Weights of a small GPT-style language model, trained from scratch on English Wikipedia.
Size: 8 layers, width 160, 2 heads of 64, MLP 320 GELU, vocabulary 8192, 2.87M parameters.
Each number is 500 + 50 x the weight over the matrix's rms, rounded and kept within 0 to 999. Layers, rows and columns count from 0. Numbers have three digits each.

# layer 3 attention query, 128x160, rms 0.0683, rows 103-127, columns 80-119
511489451585527523523513495548459339453492515488458528535559456531486553466436475495481421508547465459419556455476544420
498551590499481428501520553567479441497454530512427534462572546552505540456502462461525475463488525521517484450526480466
530578532440548468522375440518512436598427465564446425571457533473500466538458443431523493504539512556531406535526503450
487561501578479409494515468476454513420544565480563544539566518475477560544429446539578447508519511452463497411466504494
571486468529545539466505524565507555548502486522531428496489469479534458465455495528508547541538566464455422495565490479
504560415517495506463504509538454458524506425561478444482483489527479462533463492471450576533495502518507607522554491416
468541492525651506505543409440450505495454504467628555504430444549504537472491440495498508510521522469398508518491507472
575530509484417521462399448560463433514448462507471414533502534554466449533443482527455552549494549564444535483535433430
503480452576530438488519528486481559462553466440478502514496511498489545506512513487529482546491510457520497538440510515
474574511543539438515505510511530472440476502452545476463488453480468429449492528619469453475563465473480476478523471573
519434440422399601526508589522557491489488604429415492453512506465560533479467580495573558484502494512500571522523506526
507528573510550572443473488479452516550412525448515401500476526492493522480572490494438554489432551528332485547499429490
493476577535649387501528475442405480447482445458538552522515466485478489439509503595416493505595493461495439521441503507
503495574488538515517514506477497519430433548472462578469466555529503492451594604501442460424491446500540577539483457542
496555449534479384475494477441460477507514458579528526520541467519479429505392486490531493511538523539501486529552540553
463543489480485491452507504474459511426534474614468549458529543535426497537418446524466533523492522452600474540512551502
493402442376566554487487549448519427529511395438408423502432459498491453529511489527437589449461496554495420498536595487
524429499516595497483540497546532482590559487555505463513485520491528473484454434485469607536507525557470504503535502536
480455516501564484526501581500538519539536426407452484560539541499529489526587470488498603478485515435528510510486473525
549496445560494471448546486521569510401451595540446507527508526554459506486481523516568532514483473507483462434480505484
506421510456516542469563562499470448485507494451440505539471483425571586531507504522506466482498502463568573544425491584
491496478544522502499514440462510533511477511510541491469478412573515515469449438535468498488535513546416510485538540442
521448479471516573479573563467518530499477504437528429520456505403550510531503525458529436538460537434473520572449487566
507508525469564570530496474511514544592511418502567496453488440471530529485506472503423537515506519477431570498552527459
534536496532520522556455626491515524471532580439451567375460446472539525493482548458493498474421500463529574523468533566
# layer 3 attention key, 128x160, rms 0.0656, rows 103-127, columns 80-119
482417486504479507513537535463519521457488466578553574488524496464471529540523524577504528447507516528528488544530498531
467533418569556532518473479470547603477515472511518520580498506488444482566491512558539475517522487477470524514456548510
494624548488512558488586503459532522469489484457531526511601510509461440489554516562441545509468442520466494502559470527
483461516479505503516501550505530504491474472554478518480446514525472504511522547499481524459450506505505507484520464490
520504484429527547530557445425490452526544536502520505524536512545488505503535494411412506502541454492515498494466497490
535602531479556517488546515491489477496486536460456591492566442448508414511480536544499550493476511531473464519502566498
475420467539502479514552522532534492480484529504456534456583539479526513516512541525521514449496511486556535509524576484
514534468499510490489551494459494558473509496448535564452582485497461449409512516498512522462485452541491475502508502477
518451490513468526517474530503486526450526540466512518446435493522577564505538497493489502449474549567559489525538528505
497483490415488511490559481541445423428523525489489575498576496516500521538520525500576569495519509467525504496486515440
504487521508535424471433451529482534537492482496521412506417481497506440498483438482494463566529538498539487520496451500
485557498502501467497553400556477528539535408583485512509550493511465488509436509483450475541503449506533504456564588431
457385444504460542518597502481547521427516577512531586417596513537543593460524525473535510444509508513562518455512534510
516403455493500478477467523531556493566514493517535457538496477471440547514461450480538452559522550479474513450502470475
465497479522533507517608522547555472446516540483475601446558502489531557485511544569539547507525514484510550466496559493
468422477567474481494522572600541528504527532488527605451445494491482519555455576506524438426466537466486517460443447525
551591536551495463460450453533438590543444528500496459409518501509543494513465513467534503556524501477435556545518410514
527604521476506543522463499491502545453479454443501507473467493482526436509503603503517479527498529504478470513505502463
546542490504487537530431490500428545544487490530504394527397510502508476532496461437496456521493466547491459492570449489
439452512462488471532464560457454481532534446441518469518412519483555555516499483469524515510502556526532547528492439480
506406522499498525518422468515456502558490511481522436514450469503522530461514449437467479486543516482466458489523534488
493506545484500530508538519494499473490501502494502597491592555456517494507508570565480548500501473511539501508498545523
527590531475467492464450474457476485572503480509487379551409453530496487500440480479462544504490478550456501499528474469
541584522513502494479529453500447442470445514523493523528553513487472426465525496445474496490492495495558410498478565496
516398469523525466490510467545471549484518491476535455452406475504521577571502449513565513520434540485488521486518493498
# layer 3 attention value, 128x160, rms 0.0978, rows 64-127, columns 80-119
443520491445538568620543493535394504486472416433426489508458453489498469410333564519426450533530514614412587487504383438
590501483496462547567552571440442472498598411478476519499462530392576497426496499508510443490522546550490473572571472532
475529515487550590665454557532530434482536487515416429428547513540476472589542505510488395420505509373484533495556562433
462504640465518423501495486483413506534563638410544483518485448531529524404664449419623523520549425474588494476492438457
516527475564554643562424519491449413404554298436512477492480585576509449382609470483441609490607517512602429649643484460
505475588342485492454464445519478473397481535579544538492539471578485511538517521554531462506468560463506609531560565550
569524595410548566470498493477423485362493423476501516437488473459525520392580467488494471488556470502485596666464512460
409491492452468491443496456566492489423432523544541515498458487608566551445460458495542596521535459479598427561419414480
511522523523491540613518582445418465426496423478449458546478456488434475481523477426450452507554426501505579546455448469
622527557505444528528496444491394500332583382479622520487499548405548504439432480548461460477495607564517483653461495475
441503586317507558339410560456541399333497451614304560411463577523527514507577399564368516528583504518573474620560551584
448495560559487554638510503491481508603621427516512431497575502430476506457472560501463358445540502415457485400454537419
585473501508499529502497471551492473596429530534485534512434473435440517518550532506536545540403582577488484500517576550
544493432518441465416540508502463417539385477549553519489489533510504492470481505472417519507415475576515499520618517654
487472551559517504563392484488596442637536478550583522475571572533459496466615508510553558497453561457589369484575535496
458500460564550583501481492524607486475470373604375549427436560570451502425520567458410585592443548579478552612573544585
444490505563457490655425494598517542538579580435524448506506416560503485457515510411584593452406508565580421442466441453
603510599517464453576532528373502502555496501480532542486492526500491505436466473495398510496407585640491478533515529597
522515459518423459498495586452497506507582483489430533492467511421493490473482521503427515570413513571481443572557539626
586481364463481483437454397509500471423489415468549504498449564584525507489429506453533518521535557465521399658658521631
577488514401524614615493382506486535422458461569573569484393548536506551476488481520591481462522626590491517538408485406
524497493453495552589484451543481454398558529508508438513512491519507473573528474452537493440580471355538512544555518433
515506452444438531565460454531462475521607425473431474520458517442515494488427512496490505542482559447510356587578516535
483477427434475538424467407561536472393504458461430443517522428559475507549495497482462513544530465418515410583519603575
503511508384512523504545401588469524420541561494468464474503297468497499498510511481503477498497458393470570478481515383
481463492638547467387474590516615450703614495471539454433597453463468451536666543474500563507524404349569406418603526484
404517573451571516509470446426625428578559391635383557448464603553471497421499412454362497551559565542506471572494477584
552461521487382440571545481482499571555539506508596500430479478469558512469408565448526473432327614544507528479527462516
490468497489541508585465530511529418533588540476470508453507526578546465472504478534510501398439565506536446572640533504
508551561607520587546502636461443468500479416525571491503437483457495510395602442456463594491514473569504586613498494374
487477575357492439393557476501477525566584626566426513541500357340523508562465545477467457503449446521409555414396522551
420512569554534520503475557423577447525545469573474455472569513453481483531527442517464430524597473354553460505524479512
503506534552393563440542489513521509520614489550492489508554474383529536489518476552478460573501550476484506456421526550
542474445388476531490527513529521497573613462559426496410500481430562502504442521524477464433457515480472465527583496518
535523555517430566508479447541433525459461478504581539519482495419501539441535473570588514568494597604550522516374519446
421529509481390440289506502456558512448582411521286447500531445496513542477468424469444486608511399521497476503328496647
575492500563467399407438532553528531521456584433487472511524456376487474595489550488444459519495518539436521499540538599
534520465533415460449511422608512513641688444460443473482518398421535504549469517501537547534331513480491423522423553549
564532598609468512482463487461480506508502455451456514559538556518449527535512478541536447597467484536510515523417571558
505480500434461556370557529396579507478483507678401525449445568501514480498499485483442468482583457584446504550550558586
467552571526539610628493421592363413398421467461534528594451537448491533451475427498585571569559558505560552559493465473
486491488485570478364484509561544449467301578555578533488442514673495545576533446487536579445521477439505528510557453498
508498543440432439555435513433421556288449522411454521542444535540533507454468472476535479521483503574498538598488466579
600497541535496404440508529464464481415532535385534500487561500557486506495524483511417489481454444439546446596525540530
521511473513427530502557389499556530531481517580584486511511481518505497492481489438582468521529444494471487402432490519
463512466590444480529465602486458516474522410390494478524497541496541482429464473465434544497503466585559326499477440523
608477554522454490455424558526453543477381516462526524484489505450486522522489503548515538556361565666452552576473573612
398510453491486458572479541473520508550488582469511501565560615611509487547449462523559451484566480435524502384492400509
509482501607523588540466548508509423583396520537609541488510612487454486542528544509462524432530564540484522476618535483
474489574584547484545464495525522496553454548459493490574561508550404502549520557526463551516499555529487513438477534489
471512579542411386372516472411618534489477548592493502511550557584450519531550440456512507581499445489536476432371536598
525457438487534476484475505553507501448428612464589465482527516608526498554438492528485483399499539451495474488548518515
461490543495548538481451468499566420507459475613548569470495636595495499436555417526455484494566573542582501500495497451
426479549438480473499512492529520583456394621536413536474512485572491508581421544557608524488438492513470665425457458513
557503515451449503528511420613430513433459500431452505530434445426547540475328486500598481533453535577444544534332464503
452507475559516427446499535467610516566426508492570534480552572573430498521549485507510561535464480468549465532519500570
466507506544509519381468470459495503511494469497566470536478459473505490425615466410519531580579414510570425481466475481
489475384598519453554524572495522500508388643511664462586513563542461488627443544511529456391521527402466516387586495477
601490475484473463498515466454534552606525437533493581411464544508552501523411541530488506453359564605390509536544540555
495491516464569547555499445489480428479474551507589517512478552490492493591471507523461432388548558390504615525587557434
504474385433599569388480570471403466435406396467429560532392532482526490491487527609365562524529518596468492605561489529
497476464496486512564478525503484477546359489482592542463451535612523540468426485499573582450421582581553521504507362561
435486576541466439519469608435524540559627582445386416503604441536494478503607488442517496542558333458567438387520470497
484490521650469455576449633527534504587451526383405494519557532563472492565474510529534572537353504581533444497530511523
# layer 3 attention output (transposed), 128x160, rms 0.0617, rows 64-127, columns 80-119
440449613614560517512331559451547529471396492541586494386551435504562427551468495494534488481647458424534479469500615471
409479595490467569538433489522520403444486500489559434478522526485593490567479529558468508503578461411519506515450584643
522499466490595478455526408504428579559380447622566509513415582493517494501552492556473491480426471522549485564502555449
503538566521448532521479557570562381476529484501362583470545464559468331508486366442550385496387568544585500513437546564
586473433420401479577453498565429515536473495444473457528462594565486577480485577556469403531434336501559645449456480608
505491494569547548486470478509478581612538485563423553514457491506457440517536380479494514557399552493534374487511519481
448403581586440566542452501554525538676472496563539535542550538498504419479545519511432538425508461478481330511546517502
603451479604388474491513530480481454504537523534427481479561440498477504491469533463493536522498534505483553410559418458
465487475525596524533450513543513564626415482554549523499491587506485461528478521563486496440484500472510517537477536507
537397599559413553529432508554531512579447472503532457453512501469475525542526531520452485507542473458489462446499496609
502435457531497521566511467503501524653663515555475554548473576532478394517440497611557536617382449387524467448531460533
541481517464560487476447452580455516404457478553525438467457512470488423537563505553438538459509556509534530520489550462
457529564517596555471567561444583492430530543509531476465496504500505699528523509411477423450432354455488546564430497478
478597501501599563535506541529510514518572485470456459474554493545518552541424443449516383537450478410509501510458565589
552571453413490492469567468523447495369551416498451428522430556521447617517536503526430354481315440564545634519416485519
473580453439573563552483515460518579502544490433523507531429569563510631435474466546519448474459331448462557545476528500
531543554527469503470597541546502437426349412525468498511537461518530599461507528487478350433465483531487641545395597518
452622596475576589559494558574536542492552433428518480530500493474499588539510500530495412480454423426462547518396623584
412524524400570574555533575466574455456567504459558517491449536532550588570470466539556402502484447392486588578380539589
514466444489396469509509500412428446544582572472483502522527549574528593497493512487518496609533491482550541476519411570
439451602574399509487467507402486493443479517527523486497514529449545587503558536513485595469593324510500480427509477518
522427462514470435444508448435422479564398549567524519532485544512505447503546513499469548508500527554597453487533441471
465424516486489468478488562421445391401494548489579438543429499542521618578568580452479451524506463456574618486426445521
534400419542512445482582529466417480632517554577493515580516528538494605434525583483491545496468543500540524514545412445
465443567604508491462509490473499498561419546549531561490538444509562414467536473465470616464614537514548346515600453424
561585415339546452491558464584424475412547499434428481588450502532477437486488526436417424501375507572536533582461473454
442522472431499497613488514412433574376698494433538505503442572572464480566507521636566465560450345451600582460410491492
440575627475582579470490527509524458401476483451555513571497448474542561569535488480423456556533463461480471548419537493
498557543450511493507491435553483452486464402514509510539491505526574495508500461500497396582438461450525526510421635553
547562546477477611562477496636597580535441468479478518526502543468506518422454517578451486419428381434450521506475572592
431473610568569554490523522510584482490489539558495578427548381448524377511509443439565625452526571445498355538498572439
593511386462499453495565390578459549552533488552499483495427557475444426510513504597453568489421582507480533498548475445
542474503534490529516555442544508483445553532509504452421474482483525453490492493602467608450559589436452492525553482541
403457574482528507488502487457486455416508491509600513550498480473600469560521537479462538572561450429522444507450529506
565477550619437567471505517526590489499499507538444432435538482460489557488515488490471496382482505472420492479530506533
399407482548548473594505624511449533495612486466538476580545473545459385472471709581523544511543633407517529487441465493
569539491375478496505493497549611474501558567419442514436508424555480449447451430374578432549544534516484474528454507551
479438570488593519480560579477485466381507508454566513539475454508518636529551573434481439511498503432547541584394447516
486462433485526468522499541533506548563484439491533423491454575508408587486531547523520470415468542492471592513460504540
387453445437431501571545465425477493487579561514569491517474542473557454484462572589519672530570421446506454459537497562
580498512622471532477473484508574522587453537535528491355488517565448586545488402502500452454442481462515540455594415518
592575463574414442465523410479545534617550513480380546518565467526475492375399450424526539567490504557420407402651419481
464452514550429521527444529501551435648454466523442516515527506542490497459459460485618423525521550473516501488472555579
468483529469536454568486542549446517648501444474517494572496537505456499529483550490512403530452536522575459536462492580
503516475551413481474543457452446449416523536473469455457561459499554462437518519512426613429626613535436496470575472514
587472469492435495555502571571540420473483455488440462442537491523478541513432543564558403509493519462468703480430558610
498507562537530598497527568531648525596487466517491499494540483494464644462489511422496377468438459434413474556459570535
518526396548489400452494450462447446404506428546456436445504487521505389553462470520540459566475654546527533455512523452
577647486416521528482449407574560529470474470463466415432478510527495534450435419443483388469430413535465505511511603571
572562454462546483493506514506504573514484481476472495454458493528404581452522444485566407420429486561502579538497536482
504519385494462479539603525500443529506614462461406477579511518481424495453508584575536527479443605545468540488480453471
579552504472458420463491424562489470577441466497435505517568451478518491419460504418493484582513520558482451450541532482
602559447502439481534494427561501587479587417489406473465504524487427441504490463559486457575407445519484509405509533518
429491509537598514439479538444517556523434468557547548537473438469504475500514465433509553506486531539471405512508490349
466371615609474506476462602383579487539400541555580494410569439488502545494529553412535546462633530453506462477519484494
553596369440533489502548497484479578526594467435462514576406549515400576472503482510515414479353505571448522532511433436
548511461509365516526565524563481431462560562476388479473577501517476466453490546523437556434485539516471572482532458496
590606409439507452414496360501507492546436516507443510463472524486491480448436410496560524564491577591490473491598484483
392542622457581542522438546472524522401523464416577504586497465465533539549530534439454450585543428437466474510384576545
546527475434487470454425373521483522597456531521518530500449539512506465482528395472535534556502469563553403446559484494
470482570503503538546396544569624467566532520467517522479542476494537548515398471451566515546538347404420527434502555543
485614577513538558487479541481518517450482461493487506486562475484538589528481488460466422520477435467450534497475562485
498517431448528477529522505604451429467490425503413513523494512544487282510463462587538438505401633543575552568448579563
517545461456613494476533554534516505484426414505548457518461515528468647517481534458543303473382466495476662600397582500
# layer 3 MLP up, 320x160, rms 0.0903, rows 0-77, columns 80-119
410506328488478468424519453472512586547470489559513545443506449501458443579580456613481520524494477476515508450453641476
480587502462502486568480574442477452442521522411525516508507527551413486432438485546547474536534469512468528539531488509
520542445484455452482534471428466468435507499481497449483498480563460513495508502457491538548485473543517506437539469468
523600542484477515523460442420419565502578536419469474510539460607458428430464461563464516444514443544467411430532536510
470476499525427410433469523448476508568382500548521506432582496436459465502539514485477548474522487563436500507589601487
492569511491467500487493518462487527430540484520494561502517510484493463468460507511559482505496474497489535498451558557
539587522490453447442537420511441620443450527545553571492478495455488432509505412528482514530630411507455435513619475458
531582513523518498443466417512409391505485603524540499481557419499491508592547484536502499414502580514477503533541493489
508580458531508455565518482399394644497456541573505474399509469481445420509559457462437511469601475452497445486619458578
475518562527512432531399475480452553492448519525527496544481473506510426516464461550558438502566508479533454493480509539
523487518443478500531452375382418511533545481487597472497472469543510474514450456502491430571573469501543459521584519533
513505533546475481449530512414563417565489548490517562519578530450459467532486500486553454559541504468465514545446560577
503569475457533439539488525510484529500565465462480463586472538553429527446487536487500449567431429535513552566421545486
530526528597572524597398468509468481494586484477474498497560496532488459478455527402469396486509489466486416529484480367
543473518593437509500397461514485502533531481513497506454512496538510461495466467561565515510538510509497471478580486544
469493514499498512551497456427498501460610464487604482484558449549512457448496414400488420401547484437453549486518573401
470526454605524518516520500529560517627521606528544558455536479477401402408465368471576522593565466447385413443531490510
536569533485498434497429459403456441518455495461487465571525540474451439518445463536577494486553509602539445540553464512
527585459570465470565414548481433556518520502453547454416481505514442485483485552596495381499470503478492514569472537583
540585479466445520477501547468526708435481612477445535547500461504496481529559545484519517594593515522372414550553534456
480508562473578519617520498471470598478503469495596514572526408446448466496570517415511446565475497474414441471472427444
541496498582533526575388546495513478397599388554534479473523507491473429437581466487497492527575503597518435462489378501
407563482513475482534519577426536521463685529442552436473518432516457460515507440534389493485584370387439534456514480503
597559506432493506426479545442450585507541561577567512408497431484441465531626559527481514507516568418374506512513477454
614620456501514511560502500511541517487566553530401527650451475410484429416512466533576426595554550547439499476534524518
422570582530467385660493509489381517464591590372477407542531397512396432509553473528630454541637516475475517392501512562
587545471348373439495496486433552648479546565496492553551505526460466487586558480444540503623571552493356503562559464562
487594435588547511600444415456533495417545540402464457621505589490415441504543458555440522498612609479443508514533418541
551584475508511433531513498498491524476484574460498480492513419574451447507484464536537487567514449484478517478586516509
477496585443528521519465425444510491491482479533562499507566499484481458499489482567493485468566424534502438495481593479
475495447502603530539551486494498542538618480529446520476431522373473472431555598504505450569538558449444476573491493465
507474497475488468513416423520352472466515508553543510464506405538524458582536488525460513463594478486555456494579503484
559495577495546416520507441466431660527473620417529550577500485572459483624469374489506525484583466475415464536563488561
546586489434468486528523485489479552444498479441508456516477491536466462424510414447529349592498419470496500430452564554
549488444540448458405597522497533576501597517535593500467524420458472468575539500529492461512509442444447421468495451513
502575544505456426482511540438407539404564487495556522582476496449513455499535476554510454522632484479534490468613488512
550565511647460447511486503466589638511491432478513421527544438550477421473500511646576439591565535565456480423507511464
547509507551383522559490441444419506485541564522501505496496507470486496384448438476524504495542518504514437495503533419
608515491460471415485486497512412505492517533523473440560525503579481431553470575549552441492485514566479502541492477449
475516562441543538482453437463459493388480501523431517557537446532513468526516453532403431552563493502523535507473497537
485500470513501578491435573570517568442537450497515561444432540494426491492482416515563606617556498500518445552593482529
560533617598506498563454448478499497486498477563424501459429462492503491402527441519521545494545419554509526549554498506
533515422556511565495418499494432508489514465547462503424477467540482483565476605523462489442527513444450421585614595544
509520560478502478473514450432400494497523587455532517574546505507498416449441474497485497496572441557453477549582599493
576468443534419453445530469431534475551553461466569535502557406468475478465491521533537394536518387532448483483488530562
489528514567417482468482466507475533390543541516523481502467406473497502503558400524523476541490518582543483459465519417
542610533484559431514464412418548523454520494472523475460564487509398416528475572649501493462514497531465408527566465451
521510478460504490502517515547525575502542479508405519473469507409500478444532477547476457524499551445502487540452537525
555544415585475472456521424493454487439523558510482421448488502498492535476499504504520571495515541525452481462519477472
553480583493532523487495447455508486508525502491558578425589447475490496496458379465576490492552496494461489490527532502
461523440512508455474510532501472520587509498498467499436445506510447433519592506543545477492493497539528486545517544472
492515612532441516526408573542528452468453627518565466469546438419511510488570501529514528531595400417519474473508538509
456497477529468511534448458540544517569561474511591551553515535542489409508491503520552465534503521477499475462479586521
511603470511471385482551408502427542483514503537496411512599446512528452511530484563472533443593502506459518475534462445
540471410502520537425555481432468478538433523511556561458607385469513480526523548437556473578571473492436453521480545492
588588519584420472439497450479461524473455539548475475491550442504498454403536518526431565524651451503431495455616508398
484633465420496501527478532539553506494499460518444533525461527514418502419479485526457493600487503546454536511450534546
432563522474479486421497433439548451420500493543631449446626474553500459551497462512413425400599381423508515445477561506
484538478493538446543462543472516524537487559457509511505497505517411439488491554443562480347481561573426450476570514534
532456501552517481481467471454529496526555525508536470505554521529442521482469468471485475456488427563483485505489490445
458463559497503590495451484467507490543429525523517587373509451463517514502452495504556550508548497465443501513544511563
478543523431475510570480457559458527372518535452510555543461549588472499541456571515470416494484475599485531516597499603
466434494522444509445443522444567516515527475517588524449593472471475507501397406528589459424560443521437431449458571552
476521575497486530471503513475526543473420516556500540513522495459511451446507498494507538494531489488491487490581510406
538490508576515370457445510462489537538471595567515520529559559434486451525601501532513442460565521477540569483452576384
530492526530434469506434438456435444397555467486555528504551539516502529448511506521483457519571544522512432592447493501
444480541642434458407461346509507494524448583564507484478570483496430487422544452423499537457494463441541413436519598490
576608555456506532444499380399390613453490521540546517433505476519447469541608516563487527533648542455411514479641544434
528524507487479489548511378531478533451624475531504503572530488475449471435465495497486481485492520536448440517478510425
572536469560385470469435512547466558515495518509449485494512458507502413471461520503482500561565555479506409465561547510
593502395489541505492495467552377466414498454509477435468473486490513420530431506577529403474490543470516538565482535530
489531519420490541512484455546332533423589495530456488511458422510528446527605507521391510617645516452524509492502537526
590492385379623503491454391532408512477557453469483527489475454490506521392495501545515365503521464506433541591500520477
485538483466497469463532441552485524432530544520469540444556489460514483462449507575530464466508485511490485539503529435
524520556527412475564500411408451475486572533364424484545555366506460420408571472616537500509519425495435568461530439474
483459448612488469494456480513480554554479570509532522412514452476506444525450499414584503491563590470538481589517511505
452521510451498537526442537487524443487483531573509527509512525578430435426437552449496487509481516609523550498549500563
556510490460532470400482495457511522407461477512591488491498518513457448498535444541393510519537484530486520553522567521
# layer 3 MLP down (transposed), 320x160, rms 0.0684, rows 0-77, columns 80-119
408447493457568497479562616541477494415457494462540476429546505520584524491433533532478507536366550618524465521523510453
496394553487559517447493475510496527600556464452419567578511460473451457476474427481503560521473499567538537532534548387
484476559474545540537499459510541500469497466507482501441590533495516438496436529488457470411504580402519514534515473574
525488517490448386512479553487382486414478559429604456584505482417535523452532495513575530501555525540435529526563509413
506454556420537377512464524501497543552376468472539520535540534586508584428528498535478527534409477508403623494612531553
526480460509478525534452530495500504555510429543480519477539502513530530496528512533447516505506531561555482459517503557
440482509488496414534492490486496494500476430455562595377470441566655512568477483557520377535496435452488434476454553552
627505639444505499483517524421535536537391454495526491470530508450499468497491508462546514580483513511554606595507430463
596477437519492438418638445527350649501466498559522450473561566490496580539574401514421472423407483533446489531466488481
496504432505513489552460509502492517441473593485547540485526574522570538462543493483563486492463537526524515528518506567
498472500500512512515493478512492505492525489516510476492503492534586550463553528471520435498442532454531495532480474518
443480466496527468560547477515502514444531599474503523465472528464545522530473527441456529523574534514515498535507643470
375526443477536497498583403417467509387515533589577468468572492505519439533490610445577434440476602411558493518491569537
516432427506485558494512467533405488451450507515493460449501485515547553554423485523511534454585591566614522477506490495
512507475494537555466528524529491470471490494512458518515554514445510489549538515493469491454520529454534473505547495478
510479463380438522448465476532492457454511591598509505459463590459514482619480483573510510481619549517572489541510488570
474459547555501490514493538458496452472470471556467462484529554608554496553553536532537541600471528531526535565462532502
429522511496452602473534438517474518501594526460475565552543534525545471449458584522438458480395472396483541509432580581
498504428538492518543480536545464453535546538521529479439442467539506611483482506483506403521514514523521499557395492495
531530342391589638452477496542406481567556486444493605610443452508522458526649497522519516517530448403446268460490551519
516475467501446436494560466443547496498562456521465508571459568419568456549545421482522471550605504449503525519505502473
417520533419567472468501481545464545477504523476481487429499537550485537431545414450562627440691464487447470564467598458
403436541508538482580559523501572495615486407591634527483384512552553465556512519548409438548367523485526414519528472577
491565512465475525435477441667458432647559416596522497457508557474464423531566465625436377550664487385529437595524456544
539477444538532563405577412385576495409570563446401477484471524554531464458515369465571529521438517524479568515454560500
416418483513531539429541540540428444511456428513513492513516496502431518407446416445553582481526386697525477588557641497
539511474477589588514489449604421464469597457570548549452488461481598482551545390558548453452567483436488408585485555511
504483472511489503461494472521462514482439561490410388454557482464445548517583555473494552454507470556502569566504475566
488594449553489421570451489474320504483568535523543500503436438528573575479531524492580354520559425509516472538396496469
511580467428479479581486400588581524567439570491512547429490475549470443503396421510611464466579530453373475542558552519
516480519492486469524612524479540456457539439428440433430523502529390498533490483500485486547525500441465504450428527530
487539540434486500445493549588545503536450523390492566521551403534492503482415543584560506488375489540476551411555482532
450422506533482469532472604484461501556656519457449496453500610382554438543453535471387468503480503496444373512510428499
470585431486429500515508554434593536556448527523476470546521540469538532503499515435469510500432497578479442373511521519
507470441481533425509527452527470543439479578554440519379426489537514441539448502504523451504469472538384594535566463481
518436339626501470584527521460499444513567536444585558329462426544545477510505470446511584557470444501425484503579605621
487452426547509466562507620533513526504504526424511513461521388398554556615543436519425363514461450390626613477520504498
490411606418479548440469484502349563617544374503571554479474501495447497511475573511601477541425504552478501486444544489
492512618486578490522556586424496499521493540492485437473511530515520418517473580532455494490404499436491436619616539509
400543555521544561543514571599413523523505417618540504524518455417440564472562537435470560534522449517451519534436488396
519451507542547475420556538475498480517527537520414443588526449509407562480458505473448443492513555526481449445542576518
594515459435476508490463527476551491413545461448540479538521526535395439485483565499439428444480593470498456453507564550
516507521538549478479457525521413512486499480667517482595476326536530410545556556538445631479514429430450533584458447642
582592528439448500515503326510532515533473578418538467506571455587498334431341334512590458466587481481406468485550544490
488523537445459597551504441495476521526497481490379524474499473467458377551473525521497529513442568525391516522519533494
515457516449458456575508448509449558492541479549517446478516524550430432518491519536532421541408550452445564429557500440
451522493486550546531530482534603446494521517494485548493529469501410562525551463537545526506510417460476514518488540547
504498501460431576496559452470413424517516440485443550497493567604434407462423493496553472525505507558445566624481439561
424432540449561494513527545497508497497519424461469549467554545455563397492451523514494522514538437546569462515502525582
441353432464481456556485472536578469580505465595485530393494550540512515562543555503479542411486508443515376588582571554
499477485495486495421510553470493456480419518414541476491469528489637554483460488467513517504448470483543609505561455527
550371554421507540564462629591471511462491451461634496568425484522484505446501573368406410516452484528561421515534471430
468486502533467444593525480552500448414571507534641497489500510559479487517472552435592571462464538511600443521410484498
472527505487452442584480467616469458462514431581551524585527474591535540464431477546496529572554458489469411488409467510
456347483475512548464452419603547445519555356435451481616534526548502494447591479472472487551503462499546566487543488478
468542529540598400502515516505494510557540512493525531454540486505503487417438506477518476453423414511466458468503521467
561442545547525418513447533504645519511515426435493467505538549568493508462420423486495544469480445562470460456557423490
411535544530477500596496531535529432467553517454489466618535409493459582478531455611540409515491440451464479454455473501
499480572451483555489474558639468477566607459546529525445486447459559584444553525500517463481487519600453436500498511511
483546586476484497569505572554517476567461484521443550495583428470431499460567469527494497500426455503517510472571531512
531459478552499427491486560464523486410448410537413526510508612568525509427512530515488513469450389554588494572485418544
569530607393557582515476393651464518489543577547541419432458586443454596526483477452580537457399482411569612442540422577
497447496528522530569471600566413499491402567483426496550439466543490562457528454452584576529467420560436559546510423461
536516497468469520501468495542480507529531491549536536391551468584454539464461438555498516544376497524488472541500527515
448443491499582497478536446496526532548486656587621454449584485528449502371521511401500567524421428542524551519490395661
477514479434522455430476463556520552434419550551491600484456624468504534500483473459554481397533523449538464584468444475
527456477476516503434552500413491529504529523461514523498501533479570578465491542566455476515541422493502440518494519529
450570450490494585515406588536427446557428430489419514580493558549408429497560499511441634508388534496435413594414529395
459507450530525443442498588475622550551454488469450462443502469546514525519514544499467487574414446622511525487578484555
495552488516440516483543472577486476481514545449472513509552455521464510498488482495500535486381583514519442541523555539
507546564545485426498457494525475420445524516475520520603501470539485484492551521458464509445481433474528459471534521511
471469394485511462580433558532504510581582512508562501433471338448511506578571531452498406502492534449408411530625546585
466474536461502500514418442585463496474509561501576447431466414518536480394544506520434548452513562503494461479400443478
488456470504480488492544448436503454522509429545511467452570466497648515521500504489565410424576507489545482504541500518
472485466377535488577542579524503382409587555604468546466450700461519486479460390516402455535426460420574428598574523520
585404524522558484462482514457572446463535440463420554578371565469617455487446589532426430531506522565495450497489478471
514469554445415544513498479432493504521451474542531440480521595516450472453421414523445512520470516572482520481458467491
542491520544560519474463415550515502450486473490505539494505517490479510468484469515543521516477543515532525516500514569